From a checkpoint of a small transformer trained on Wikipedia: MLP 1024 GeGLU.
Each number is 50 + 12 x the weight over its row's rms, rounded and kept within 0 to 99. Layers, rows and columns count from 0. The size before them is the row's rms in percent of the matrix's.

# layer 2 attention key, 512x512, rms 0.0831, rows 300-408, columns 448-511
113:41 62 39 44 62 41 34 41 40 85 73 69 23 47 56 54 27 53 70 80 58 57 72 56 60 30 48 45 37 22 54 30 63 38 37 37 37 53 61 55 44 50 56 62 29 58 47 45 55 55 39 52 53 48 22 57 47 38 60 56 71 53 58 50
114:49 62 64 30 50 59 45 41 47 39 53 24 42 45 59 64 31 35 41 65 45 69 39 42 37 66 25 56 51 34 54 44 53 60 56 52 45 42 39 51 33 67 43 61 30 57 46 61 46 43 57 73 19 58 60 54 37 47 51 59 44 67 43 56
120:44 55 46 38 44 29 52 52 61 54 46 34 35 33 46 61 55 33 72 48 44 55 42 37 52 52 51 68 56 55 61 55 52 27 57 28 65 29 39 40 47 31 52 80 45 51 48 60 53 47 42 65 34 45 58 23 44 56 44 61 58 34 41 43
132:59 53 46 56 48 51 42 54 52 56 40 33 58 22 65 61 37 68 60 34 40 49 55 45 68 53 34 45 59 58 60 29 28 18 52 45 48 46 53 49 50 63 44 70 76 56 59 58 50 41 44 54 39 60 44 73 34 68 42 45 55 53 52 52
114:37 55 57 44 26 68 60 48 58 55 61 55 48 43 47 64 37 86 64 43 55 50 60 54 54 34 57 67 76 66 44 55 56 40 56 60 57 26 45 48 52 56 49 53 39 58 50 66 56 56 48 52 63 85 30 48 50 41 39 56 38 53 42 48
116:43 28 35 38 51 30 62 51 49 45 37 35 56 34 47 49 53 62 58 53 55 64 55 50 38 33 31 72 54 73 55 34 50 41 37 57 55 44 24 50 46 39 62 46 29 57 47 55 68 37 40 45 40 55 66 59 59 53 61 59 59 58 48 42
121:39 45 42 54 42 71 46 38 59 67 75 27 44 43 36 44 49 60 43 59 42 54 20 35 33 68 45 50 61 42 39 60 44 48 55 59 50 48 43 51 55 63 50 57 50 51 50 45 35 39 45 34 53 31 59 40 41 54 59 31 59 69 52 38
123:44 51 46 28 55 56 63 50 32 51 66 47 47 26 51 48 58 61 46 51 40 68 57 55 50 61 44 36 39 54 50 58 57 43 52 73 47 54 58 44 12 42 41 75 50 69 39 63 31 57 41 41 43 53 83 29 42 35 59 45 69 45 34 38
113:54 42 52 32 61 52 80 61 53 45 66 50 75 56 48 64 62 75 68 31 31 60 55 45 48 52 57 37 54 30 37 49 35 48 58 49 66 61 51 60 40 59 48 46 25 69 43 71 41 39 63 34 41 38 35 53 54 49 56 46 47 56 49 40
116:74 50 55 63 41 73 64 46 48 53 65 45 56 58 43 69 35 58 60 38 49 64 64 39 50 41 71 35 63 66 51 23 35 42 59 49 51 50 52 45 42 46 83 50 53 54 41 36 29 45 45 38 43 25 45 56 29 50 46 40 45 56 48 51
112:58 49 38 28 72 47 55 12 49 30 29 57 62 25 52 46 50 61 55 42 27 49 44 71 63 29 42 49 56 63 43 30 42 46 41 45 46 40 55 32 45 55 40 75 51 55 59 44 46 58 52 47 30 36 54 37 49 74 47 38 36 48 59 59
111:48 43 46 42 59 41 43 37 45 41 53 74 58 43 47 49 37 51 39 22 61 50 63 52 49 66 66 57 50 39 42 53 70 32 51 38 45 71 49 50 40 65 31 51 34 57 52 41 43 57 45 46 35 23 55 56 66 51 50 53 29 24 41 53
123:42 56 40 52 52 57 55 59 54 34 37 38 48 34 55 11 56 57 33 47 55 45 63 42 46 60 50 35 34 39 52 65 68 62 73 74 50 31 40 42 37 51 41 55 59 74 42 51 65 53 41 52 61 50 51 46 54 39 52 41 66 58 38 32
120:55 53 46 36 81 47 35 66 48 61 39 55 51 48 41 39 18 50 44 56 44 54 58 27 35 45 42 50 47 49 52 59 63 50 36 56 51 66 39 54 61 55 43 42 59 35 33 53 43 34 51 31 34 41 27 40 60 40 59 41 58 43 38 44
118:52 61 46 44 56 64 32 49 60 51 58 42 60 48 36 40 57 43 41 43 49 34 66 61 76 16 48 32 57 60 41 38 55 50 39 59 70 54 44 55 56 30 63 37 47 64 38 42 68 51 45 42 44 57 60 61 30 53 57 51 64 61 45 36
122:40 66 33 56 51 47 31 44 38 60 47 65 27 49 50 47 45 17 70 51 26 56 47 36 52 43 57 52 42 56 52 48 43 51 35 74 39 43 64 67 62 63 59 63 61 51 53 52 45 47 63 38 72 68 57 51 55 42 35 46 43 74 35 61
121:49 66 49 44 49 37 38 45 63 49 69 44 73 54 42 45 44 36 45 44 72 77 46 37 55 41 36 49 51 51 54 47 63 44 44 42 50 57 52 52 52 38 36 43 59 60 56 63 40 65 68 44 48 73 44 41 49 73 33 43 45 56 66 48
117:63 49 48 60 61 51 94 63 57 54 75 40 66 56 49 47 38 40 46 66 51 67 40 46 57 59 56 55 35 52 44 36 54 43 36 40 35 25 65 66 80 33 42 39 57 56 58 52 53 54 49 77 59 52 42 65 50 50 41 51 58 46 44 35
115:72 40 65 49 61 48 62 44 53 44 49 44 52 55 55 47 75 41 32 48 53 81 59 59 33 61 58 41 09 43 60 43 44 56 57 58 27 42 53 41 40 51 45 64 63 27 46 60 54 49 54 48 36 28 34 45 51 39 46 45 51 53 75 40
115:75 59 47 42 63 56 58 64 62 45 68 75 57 36 50 47 43 44 44 42 59 68 59 54 62 46 59 34 67 43 35 69 55 57 44 59 42 57 42 46 35 38 40 60 43 56 42 49 39 49 36 53 61 39 57 45 64 44 56 46 26 40 63 37
114:64 27 42 64 59 72 52 39 61 66 52 19 72 37 73 34 59 67 50 57 53 70 39 60 48 42 69 73 52 46 66 31 41 56 48 54 24 40 48 36 72 38 36 25 45 38 62 65 38 61 41 62 31 36 57 41 69 41 29 65 59 54 46 68
116:36 60 32 31 56 62 45 45 49 55 40 69 47 52 51 66 56 42 43 35 51 57 36 56 55 49 39 55 56 31 29 66 53 59 57 46 61 49 34 36 45 33 40 59 55 31 51 53 60 42 74 43 56 67 57 33 41 53 76 36 35 51 32 43
122:66 41 43 58 49 42 66 41 51 36 35 29 42 35 56 43 36 49 54 56 46 62 60 29 63 51 60 47 55 35 41 48 33 47 61 37 46 56 46 59 34 42 48 47 45 38 60 43 58 39 40 33 47 64 37 66 51 44 42 58 59 62 35 44
126:51 72 26 58 49 47 71 59 55 38 29 41 43 65 39 41 74 43 51 51 59 45 46 54 15 52 54 49 53 42 49 49 63 52 59 66 57 49 73 40 59 40 41 26 33 61 56 37 51 63 39 50 47 40 52 45 27 45 48 39 43 70 46 42
112:67 25 56 51 55 53 37 43 63 58 49 56 24 51 39 56 51 42 51 26 72 58 50 36 46 74 60 48 48 27 31 34 52 53 62 65 56 63 37 39 87 53 18 61 67 51 61 57 40 24 54 46 46 63 64 30 28 39 39 44 46 20 52 52
116:64 63 47 65 57 60 54 64 59 65 43 45 58 63 57 53 76 51 36 47 45 74 50 45 42 48 39 63 41 58 48 52 60 73 66 72 36 46 28 43 38 47 37 50 66 48 48 25 76 52 86 62 42 25 44 48 46 46 68 57 46 52 67 33
119:38 62 32 43 42 61 38 44 62 44 58 64 57 68 35 44 50 41 35 59 55 50 70 60 56 70 27 40 30 75 38 51 56 64 34 53 38 37 50 52 65 51 57 57 58 41 32 61 34 52 63 55 57 33 33 48 72 62 64 57 75 55 33 60
118:51 36 52 48 68 62 62 34 37 56 61 41 56 45 24 46 50 30 61 40 54 17 74 50 34 38 39 50 42 73 68 61 60 46 46 54 50 69 40 54 60 59 17 31 47 63 55 58 55 66 16 35 49 55 55 45 49 50 42 53 57 52 70 38
114:36 70 24 68 41 50 54 53 53 56 65 56 54 49 45 47 54 44 42 52 37 60 36 58 53 43 47 35 45 46 68 48 52 40 64 59 46 52 32 46 45 36 49 57 48 55 32 58 68 82 46 16 47 41 45 35 38 58 28 48 60 42 43 62
116:61 36 50 52 40 58 48 61 53 63 48 48 48 53 40 62 55 50 71 57 39 45 59 67 48 48 63 51 66 46 43 43 63 37 45 37 42 61 48 45 56 24 67 55 27 58 49 43 47 69 55 32 37 41 79 53 61 47 63 47 48 76 34 55
123:42 51 69 11 25 62 53 61 64 69 71 51 63 51 47 67 45 40 60 64 32 63 35 64 59 56 55 63 57 54 65 32 45 64 62 79 78 46 68 49 22 60 56 54 61 34 51 59 52 37 54 52 49 52 62 50 29 33 45 48 28 25 57 49
114:45 55 66 47 42 57 43 40 36 56 19 62 39 54 35 30 72 32 50 33 61 69 33 53 25 65 47 33 43 34 56 43 50 71 51 40 54 33 66 35 51 34 62 59 58 40 46 43 59 45 57 31 67 58 73 52 63 44 62 41 35 47 41 47
112:58 41 54 39 36 54 61 54 48 43 65 52 39 50 53 37 43 53 58 21 35 29 38 49 35 36 47 69 53 53 48 49 24 83 45 33 64 50 62 47 62 21 63 58 34 51 62 63 52 48 66 50 55 51 50 50 51 55 45 54 56 65 62 38
118:51 37 69 38 48 29 35 34 53 29 34 45 69 49 47 52 62 67 47 49 19 57 65 61 33 41 59 59 57 60 48 42 39 40 65 64 47 46 38 29 43 43 41 64 51 47 55 18 41 64 72 70 58 73 32 39 14 39 56 40 64 63 44 58
115:45 55 67 40 41 50 25 62 39 58 67 64 45 62 38 66 61 42 56 35 47 47 73 72 58 68 46 47 51 39 80 43 45 71 47 38 53 63 35 35 45 72 42 35 54 67 49 63 53 53 42 58 78 38 56 54 42 55 47 64 60 51 44 65
124:40 49 57 45 41 74 53 38 37 50 50 45 41 62 37 79 48 53 34 75 61 47 31 55 59 58 44 58 55 42 53 60 71 38 48 47 49 41 60 60 62 44 64 49 30 45 68 46 38 41 61 35 45 30 54 56 73 70 48 55 47 59 60 51
116:53 58 44 53 63 43 36 59 62 46 45 65 77 56 60 23 40 42 29 48 31 48 42 29 54 38 43 56 53 55 51 41 59 52 64 62 33 43 43 63 28 38 68 52 69 44 57 44 67 74 39 54 35 50 52 52 41 63 37 48 46 25 48 46
120:35 52 45 19 27 29 58 82 49 59 44 36 51 68 53 41 41 53 65 37 46 59 56 34 50 47 57 44 24 75 85 60 38 58 40 58 25 41 52 66 25 60 62 74 41 53 18 48 42 34 37 49 46 43 31 49 63 48 36 60 49 54 65 48
116:45 50 50 43 64 55 55 38 50 37 40 27 44 47 52 36 57 51 66 42 22 39 44 66 64 50 52 55 40 57 57 51 46 56 37 47 51 46 47 60 61 29 69 48 42 51 31 61 56 48 57 58 41 35 51 51 50 40 50 48 57 68 53 65
114:44 58 50 50 56 69 49 59 63 31 54 55 49 31 64 65 40 64 53 62 59 43 45 37 68 71 65 41 46 39 51 53 57 38 47 43 41 75 71 45 35 41 30 46 49 63 48 66 46 56 61 29 38 68 57 66 55 62 59 56 34 37 62 32
122:53 39 42 40 59 60 20 65 48 31 45 40 46 53 39 61 50 48 37 59 53 43 50 54 43 50 53 52 79 65 48 46 35 19 41 43 44 59 49 64 59 36 51 77 36 52 50 39 40 41 39 51 40 46 38 48 40 53 67 62 56 54 53 69
121:65 51 48 39 48 48 52 55 62 42 50 60 25 62 39 49 39 54 39 64 55 57 39 53 43 53 22 48 52 67 44 55 46 57 51 46 50 40 60 38 54 31 44 41 57 45 56 32 47 47 63 53 32 46 47 45 59 46 58 59 54 44 47 42
122:27 54 39 49 54 47 41 56 35 55 38 21 51 48 39 62 51 52 50 50 63 62 64 59 47 36 52 67 49 50 49 38 58 44 57 63 50 38 43 46 42 54 74 67 60 41 64 43 33 57 52 33 35 69 61 40 45 52 56 46 74 56 60 51
109:52 65 49 36 53 77 51 30 64 58 43 51 58 66 70 75 41 45 59 67 52 42 65 35 78 26 53 57 47 43 55 34 68 37 58 32 48 56 56 42 40 41 56 38 42 66 35 46 49 58 47 57 48 48 52 49 58 48 48 45 41 45 51 44
119:70 58 59 21 48 32 40 63 58 45 31 32 69 62 35 50 51 54 29 30 66 32 44 55 47 35 24 64 37 55 53 67 43 35 56 47 52 32 51 63 43 52 46 49 32 53 55 66 58 51 43 52 53 49 50 57 60 50 60 83 48 46 58 51
115:49 45 62 54 57 48 71 47 52 56 67 46 62 45 48 49 35 37 53 37 47 61 38 47 41 41 44 60 54 39 46 46 54 53 51 68 66 42 36 56 49 43 63 63 55 38 50 41 46 57 25 42 92 45 59 56 49 59 18 52 50 75 25 53
115:53 40 41 42 59 28 52 16 60 53 42 36 62 59 48 61 43 60 65 34 47 62 50 44 43 44 61 70 70 63 39 74 51 50 65 38 47 36 41 48 41 65 62 74 54 84 61 75 40 47 41 52 44 59 44 41 66 58 46 36 20 36 40 37
113:45 46 49 58 51 27 70 56 37 41 45 46 70 57 46 56 53 64 49 45 57 32 51 44 35 56 54 68 39 67 59 55 50 46 58 33 34 25 38 64 57 74 51 59 34 37 40 15 47 46 50 54 46 37 59 58 61 46 44 59 73 51 60 53
123:38 69 54 46 42 46 30 58 39 33 40 43 48 46 61 56 39 48 69 48 66 38 32 57 43 38 65 34 67 51 38 48 33 29 36 64 71 71 65 46 52 54 69 42 47 49 54 58 45 34 55 61 49 29 52 41 39 71 46 61 62 55 48 49
114:45 36 46 49 48 61 89 44 57 48 57 27 52 29 67 63 37 53 53 48 47 53 38 69 40 52 38 40 51 46 53 50 49 42 49 68 46 41 19 31 41 47 58 48 52 48 57 79 58 59 63 45 55 46 55 39 49 46 42 50 40 61 22 70
109:45 50 55 43 67 38 39 36 41 37 58 37 61 38 40 58 48 41 45 40 50 45 43 58 53 60 61 50 29 50 48 25 50 43 37 57 63 60 60 45 42 74 58 56 31 72 43 50 45 47 51 51 62 53 30 41 28 61 37 59 67 64 33 71
116:50 45 63 51 64 44 45 56 77 52 34 37 59 57 57 48 53 55 32 27 48 52 59 30 67 56 26 56 63 50 50 41 20 38 65 75 52 44 52 82 47 39 44 75 64 52 62 51 48 68 50 50 38 72 36 52 43 44 51 54 64 50 60 37
128:44 52 40 56 53 53 60 50 45 55 42 46 33 45 49 49 67 45 53 52 51 39 40 36 59 63 54 46 64 37 50 32 43 68 42 63 33 52 47 64 51 31 42 37 87 70 31 48 63 59 72 46 45 43 51 42 43 46 51 53 28 31 53 59
121:31 55 56 55 62 45 37 47 52 56 60 64 27 37 41 23 50 29 43 53 45 43 74 39 72 47 66 47 52 46 70 45 31 45 37 54 42 59 29 50 38 32 57 47 51 40 55 46 52 42 49 68 66 54 52 42 39 57 57 24 65 38 53 49
113:70 48 55 38 52 37 66 51 45 51 31 48 40 49 53 66 18 48 54 38 63 48 71 54 79 62 53 39 36 67 32 74 63 66 45 55 50 74 47 65 43 53 38 68 56 39 50 49 56 45 43 69 60 43 62 33 45 73 41 56 51 31 54 54
120:59 56 58 48 34 31 56 61 53 64 57 36 55 37 58 54 37 42 54 47 57 43 46 45 47 47 36 36 39 47 53 32 54 68 38 71 66 45 40 62 47 49 36 52 46 55 36 56 39 27 74 54 39 58 37 72 37 49 65 48 46 40 53 48
116:29 46 62 53 68 49 77 59 45 41 72 48 50 57 47 32 54 39 77 48 56 50 60 54 50 55 82 54 60 44 72 54 39 35 41 35 29 55 48 56 44 49 52 74 33 52 48 49 55 68 48 35 49 56 36 70 47 51 66 60 37 35 61 71
125:74 44 38 59 39 40 30 45 39 42 37 48 51 58 30 43 64 33 55 37 75 38 68 37 67 20 50 37 26 45 45 44 42 47 60 52 38 49 40 33 57 55 44 55 55 61 32 53 38 56 57 49 44 47 51 40 60 34 43 65 54 58 60 21
122:54 48 35 63 46 56 54 45 47 49 46 49 43 45 55 58 58 50 42 43 33 37 59 76 48 50 45 58 35 60 47 36 38 32 48 52 33 33 45 49 60 46 47 35 31 41 48 40 34 47 47 58 57 39 43 67 61 64 34 55 69 79 65 75
110:33 45 55 58 51 64 49 55 48 50 42 31 51 32 28 63 47 66 53 46 59 50 49 39 35 43 47 38 44 40 59 50 40 50 58 44 58 60 28 65 78 42 42 64 47 64 59 57 47 47 47 30 27 44 69 47 59 40 45 34 58 61 42 37
119:51 40 55 21 60 42 51 35 27 37 59 53 48 48 41 47 67 48 64 57 39 56 86 28 48 25 51 46 46 59 60 62 55 60 40 33 35 58 50 57 35 42 59 57 59 37 41 39 31 43 39 52 52 67 67 41 47 49 40 47 55 74 40 49
127:71 42 58 47 63 52 34 60 35 29 56 54 47 65 25 67 42 58 49 44 64 33 60 47 71 43 58 53 26 53 45 57 44 48 72 42 51 33 68 55 62 45 56 65 53 54 46 64 52 61 52 55 43 35 23 36 66 55 64 30 59 62 31 44
113:71 56 63 54 57 50 59 37 40 31 38 53 58 63 40 42 51 43 44 49 50 64 45 46 35 47 52 41 50 66 59 53 21 40 44 42 53 54 46 48 42 33 47 34 46 49 48 63 57 64 52 35 48 44 51 38 39 54 58 64 56 39 47 55
121:64 49 39 53 52 42 75 63 52 46 42 41 67 60 62 48 56 36 49 54 64 45 40 29 49 65 34 47 30 46 42 56 71 46 57 58 35 46 43 62 37 63 37 72 59 45 58 44 57 52 61 42 68 28 41 50 34 42 52 37 41 42 37 44
123:43 57 70 40 53 45 44 54 52 31 55 46 36 50 45 40 50 47 46 65 65 57 73 72 46 31 45 39 43 65 42 51 64 43 54 38 50 41 58 58 40 44 61 70 38 21 29 29 40 42 45 53 71 29 55 48 65 28 44 63 54 69 57 50
107:47 43 67 45 46 62 57 63 62 71 54 53 50 42 53 58 64 49 55 52 36 74 33 30 69 57 33 64 61 47 31 33 45 75 10 48 35 28 44 41 40 79 44 56 53 76 51 40 51 66 61 64 46 50 53 54 41 55 62 56 60 51 63 39
120:70 66 69 45 64 59 56 68 53 36 35 46 49 39 52 51 62 32 35 58 48 66 45 33 38 66 53 17 48 35 45 43 63 50 36 58 57 54 48 24 42 57 26 49 65 54 52 56 62 44 41 56 57 62 52 56 44 48 67 60 38 31 32 58
113:46 64 31 52 58 59 47 62 63 48 64 55 54 73 48 48 68 44 27 31 43 57 54 62 24 59 49 63 59 59 50 60 27 33 30 68 57 51 40 87 30 59 30 33 48 34 55 49 40 69 44 46 59 46 40 58 58 33 34 73 53 51 70 41
124:58 60 67 47 46 51 45 50 60 51 48 45 58 54 53 46 49 55 71 67 48 23 55 53 49 51 47 50 39 35 60 72 56 74 39 64 56 48 58 33 53 49 69 50 35 44 32 66 51 57 52 73 40 52 63 44 44 54 60 40 62 33 43 65
123:52 44 46 56 47 42 63 28 73 64 29 30 69 50 73 42 59 64 39 66 54 32 49 49 52 58 59 62 53 47 53 56 37 51 34 28 77 47 85 77 46 38 41 66 48 44 57 42 36 39 57 18 54 55 55 50 51 46 60 44 52 45 43 62
121:45 45 50 38 44 59 30 73 50 33 69 68 48 53 23 41 52 48 44 63 51 36 49 46 50 38 69 29 58 31 53 71 45 40 33 56 59 56 53 56 63 61 49 38 52 25 39 72 17 60 25 41 67 39 41 48 37 47 61 63 70 53 51 28
124:70 47 56 37 45 38 49 60 57 59 86 64 53 45 64 47 59 58 41 40 40 66 42 52 36 35 38 66 38 33 69 41 60 37 53 42 47 54 44 41 61 45 58 64 55 38 40 72 41 61 51 25 43 66 46 46 42 50 53 33 51 66 47 54
116:47 66 41 42 51 32 49 57 54 49 51 69 52 39 50 61 30 42 64 48 49 43 38 48 59 69 67 63 57 68 41 37 36 34 43 52 45 30 48 42 56 34 20 51 48 66 57 39 58 65 49 49 51 59 71 58 27 50 51 47 49 53 42 48
123:59 42 37 70 51 65 50 61 30 62 38 57 58 58 74 18 52 45 37 30 36 80 40 55 35 41 63 52 55 41 60 52 63 58 35 44 46 65 43 47 59 55 52 52 51 42 57 37 52 50 63 47 37 58 49 37 25 65 47 39 35 58 36 52
120:55 68 52 49 50 59 60 38 51 69 51 52 46 39 29 30 40 24 46 48 49 42 65 50 54 50 52 55 32 61 42 45 66 53 45 47 40 47 31 24 22 50 33 36 46 61 43 51 38 50 36 42 56 50 44 57 52 39 43 36 42 75 44 58
113:36 49 53 54 72 62 57 38 32 48 27 39 47 39 52 37 65 59 49 55 55 48 40 62 45 63 39 37 48 49 36 30 43 42 50 74 50 67 19 68 56 62 71 30 60 32 75 55 66 56 41 45 42 56 39 57 46 66 52 60 64 43 56 55
119:31 59 58 52 42 38 44 58 31 54 35 47 52 65 57 51 48 59 72 55 52 33 44 58 40 50 52 45 48 49 72 62 36 41 62 36 30 60 54 54 64 71 82 33 67 42 53 48 52 38 42 66 47 45 63 62 62 45 44 46 89 42 53 52
126:31 54 38 60 59 44 48 53 43 53 61 43 53 59 68 53 49 53 57 69 58 66 69 55 44 53 49 55 41 56 44 33 33 34 66 41 64 50 56 42 52 43 95 55 47 56 59 43 54 47 48 48 53 63 25 64 35 73 43 46 48 63 69 51
124:18 61 57 61 44 41 42 53 38 57 61 66 50 48 49 65 47 54 52 53 56 53 45 55 56 58 63 45 50 69 45 44 49 67 55 30 35 60 57 51 49 52 75 57 58 56 52 51 40 76 58 51 18 30 36 38 68 37 46 44 53 49 31 37
121:63 39 55 57 65 24 57 53 29 47 51 45 65 40 47 50 48 27 55 51 54 80 41 40 41 42 58 37 31 59 52 61 61 56 31 41 28 39 67 49 58 53 61 72 42 79 52 38 53 52 59 60 62 58 43 38 36 54 51 59 58 38 28 34
116:53 36 72 24 42 43 16 50 45 67 30 67 52 66 54 39 51 45 49 53 64 57 62 61 51 58 39 40 43 43 50 62 51 76 52 45 54 66 46 60 38 43 53 52 22 50 32 31 44 44 38 44 49 52 46 46 39 62 29 36 75 63 53 54
120:61 49 43 60 51 46 75 51 49 37 40 49 54 53 42 58 55 47 59 34 45 57 51 45 64 46 35 59 81 60 34 65 17 25 28 50 61 69 66 65 43 37 38 54 40 29 60 55 37 38 48 51 44 52 77 52 54 25 65 44 48 58 57 66
122:61 41 47 32 57 43 59 44 48 53 41 47 57 58 47 64 36 46 59 40 28 36 57 47 58 41 52 61 61 53 37 31 60 36 49 55 59 60 64 59 46 50 56 57 38 44 64 56 69 59 49 60 48 68 44 32 72 14 44 62 34 46 38 60
106:59 62 73 43 59 52 58 56 47 42 53 54 71 44 58 42 66 45 54 46 22 69 41 57 62 46 24 52 47 48 49 33 49 64 53 26 43 51 32 59 76 66 37 65 56 51 47 24 34 50 67 29 63 59 42 61 34 50 61 33 41 56 49 52
078:57 64 27 58 43 27 53 48 16 52 44 56 51 68 39 57 35 53 48 65 76 38 31 51 34 70 32 29 58 44 62 67 55 61 58 37 38 49 58 47 51 48 79 41 52 45 59 20 45 48 51 67 50 40 49 57 35 56 55 47 39 52 61 72
075:60 33 51 48 56 49 19 54 32 49 41 23 51 42 53 35 57 65 57 51 41 49 59 40 74 39 44 84 29 31 52 87 68 68 49 42 76 64 25 34 49 65 52 72 66 35 47 47 54 54 51 25 40 59 56 44 70 52 53 64 73 62 51 53
079:65 38 51 49 38 63 51 52 61 44 45 48 61 58 65 60 68 66 52 58 56 45 66 42 71 64 69 56 58 57 45 53 55 73 68 70 52 44 33 47 49 38 64 35 52 37 57 25 25 46 63 45 59 38 25 42 77 60 45 53 40 32 53 39
077:33 56 45 62 50 39 37 55 35 47 61 59 28 43 54 52 62 57 39 80 55 60 50 27 55 53 62 62 41 35 55 43 42 67 53 48 66 44 29 66 60 59 40 37 44 43 59 77 39 49 37 57 53 46 39 19 52 40 58 76 50 50 47 53
084:53 47 26 67 50 62 42 48 36 48 33 45 56 47 57 60 48 55 63 52 62 58 72 48 40 69 52 72 51 58 39 67 80 68 64 34 45 41 72 42 63 51 48 38 64 59 56 40 60 35 42 49 57 76 58 48 48 46 19 43 51 68 39 40
075:49 42 64 61 30 65 38 45 37 63 33 69 47 51 46 39 42 38 63 54 51 35 72 58 59 59 11 38 45 72 46 43 44 46 70 69 53 55 61 45 55 24 55 52 61 54 59 75 52 29 54 66 54 45 52 59 42 41 41 65 43 67 42 53
079:59 54 59 57 60 72 38 37 56 71 51 43 51 58 53 64 40 41 53 45 48 29 54 40 40 18 32 36 47 58 46 56 47 35 16 42 71 49 44 36 45 57 46 38 52 64 62 49 59 57 49 61 55 57 63 36 35 57 32 42 71 33 67 44
079:57 36 53 59 48 68 72 54 54 38 45 67 67 50 60 46 58 47 47 58 29 40 37 55 22 20 75 57 42 51 57 60 57 59 45 43 55 31 34 33 51 44 59 28 52 71 60 40 79 75 40 64 50 58 41 59 53 76 40 51 49 38 55 70
082:45 45 65 47 49 68 75 71 51 47 57 49 61 47 58 69 65 70 39 50 51 29 45 45 73 42 50 43 71 46 51 55 51 54 52 46 36 48 46 50 73 35 55 56 22 32 36 50 62 38 38 34 43 37 61 52 57 36 44 32 68 48 38 27
072:48 31 50 57 44 78 48 56 55 63 62 38 30 67 50 59 43 36 45 59 71 73 72 43 24 51 51 61 45 68 52 64 49 38 49 56 47 34 39 44 28 31 55 55 41 58 72 40 62 57 50 57 37 49 48 43 55 43 62 46 68 43 70 29
079:59 64 47 51 35 49 59 48 55 63 61 50 58 43 70 53 36 49 57 36 65 46 50 48 38 51 46 48 49 47 48 60 41 44 32 39 57 50 52 88 66 86 53 55 61 34 40 29 41 55 30 53 59 55 37 54 37 47 40 52 57 58 36 49
081:80 48 48 56 60 45 74 57 41 51 60 50 46 41 42 58 45 48 54 47 56 74 43 41 50 55 56 44 59 47 54 54 58 63 38 69 35 49 44 45 60 41 72 54 37 63 63 46 59 32 29 51 50 63 65 70 60 56 33 50 53 72 27 59
081:56 76 51 57 65 40 77 45 69 46 69 61 31 52 55 41 43 59 51 39 46 48 41 45 40 33 41 48 44 81 73 58 44 44 47 68 63 60 59 45 56 50 79 35 66 64 60 60 50 59 56 22 46 36 51 66 66 54 36 47 57 51 23 48
077:52 61 41 54 59 38 69 48 38 52 33 63 60 54 37 53 43 55 55 53 60 57 53 40 68 51 49 51 37 46 39 52 66 58 57 50 52 57 51 67 65 66 45 33 53 65 51 52 61 16 53 45 55 51 58 36 43 57 31 39 30 35 50 49
085:58 63 63 61 50 42 38 82 65 43 69 30 53 46 55 40 54 56 56 48 45 39 40 45 64 26 58 34 49 42 52 51 57 58 50 63 47 75 40 44 46 61 66 48 38 64 52 41 42 57 43 46 61 57 49 48 38 72 72 62 60 53 53 63
087:39 27 63 54 51 48 52 39 63 65 29 49 68 33 56 54 66 43 52 36 48 51 70 46 41 43 56 42 56 72 56 28 42 47 33 68 59 75 52 51 62 53 61 36 50 60 65 72 71 54 42 42 51 34 67 43 32 44 50 38 34 53 65 48
082:54 48 17 64 55 68 46 54 51 53 47 53 41 28 43 61 42 44 63 47 47 31 48 60 35 48 69 54 46 63 73 50 36 37 57 69 62 57 46 44 29 48 43 36 51 30 40 44 49 30 35 34 38 59 44 43 56 59 30 55 59 69 67 43
078:51 44 34 44 19 62 48 45 45 51 48 66 49 43 62 54 57 39 47 32 47 66 33 53 60 62 67 54 51 39 48 62 63 30 62 68 43 48 40 43 22 45 59 71 49 66 56 59 35 69 55 70 67 58 62 51 41 45 25 51 53 45 44 47
080:56 53 38 40 26 54 67 87 52 66 63 21 41 45 66 54 41 37 42 51 49 44 52 65 50 22 77 37 42 45 45 51 50 48 65 44 53 43 58 58 34 58 66 58 54 42 55 18 39 55 55 21 58 33 44 56 41 67 63 43 35 43 59 73
078:49 41 55 57 36 53 47 33 47 29 44 79 36 36 40 61 53 74 30 57 43 57 32 61 44 48 56 44 54 42 46 73 53 51 60 46 57 44 42 60 27 38 78 21 58 38 45 35 30 39 48 60 45 52 50 37 66 75 42 24 50 14 38 42
079:66 42 52 49 44 57 33 56 60 81 43 44 34 47 60 49 18 71 37 44 46 59 52 53 55 51 48 48 51 57 53 58 53 52 43 54 49 68 70 59 46 39 53 48 31 34 48 38 60 56 50 59 68 56 57 26 74 71 63 47 85 46 80 56
080:37 50 26 62 45 50 51 45 42 44 27 21 46 65 39 51 56 43 32 37 31 69 58 53 31 58 62 34 52 41 52 63 39 38 49 41 48 40 48 46 52 67 29 41 54 33 38 38 70 52 49 38 42 24 42 36 57 47 45 52 50 44 53 58
080:49 23 47 47 41 55 42 67 52 44 65 57 52 36 27 18 63 52 54 48 65 60 35 56 69 46 39 71 43 40 59 50 32 43 52 49 54 75 33 48 43 32 51 40 59 26 40 48 68 61 44 44 54 59 39 53 48 46 52 52 46 52 70 51
080:52 56 65 70 64 60 54 48 43 47 48 42 35 66 28 58 59 53 50 44 50 30 45 36 37 49 39 42 32 79 48 39 53 64 38 73 49 55 51 39 61 60 43 56 61 51 55 52 50 82 30 34 64 44 30 38 73 28 58 44 40 52 76 59
080:47 60 44 72 47 46 64 42 52 65 48 53 39 28 43 61 28 47 60 56 44 48 44 36 62 39 56 46 34 91 47 54 36 51 68 26 67 56 60 24 76 65 38 59 43 69 55 61 41 70 44 64 63 50 56 47 52 67 44 50 57 53 36 55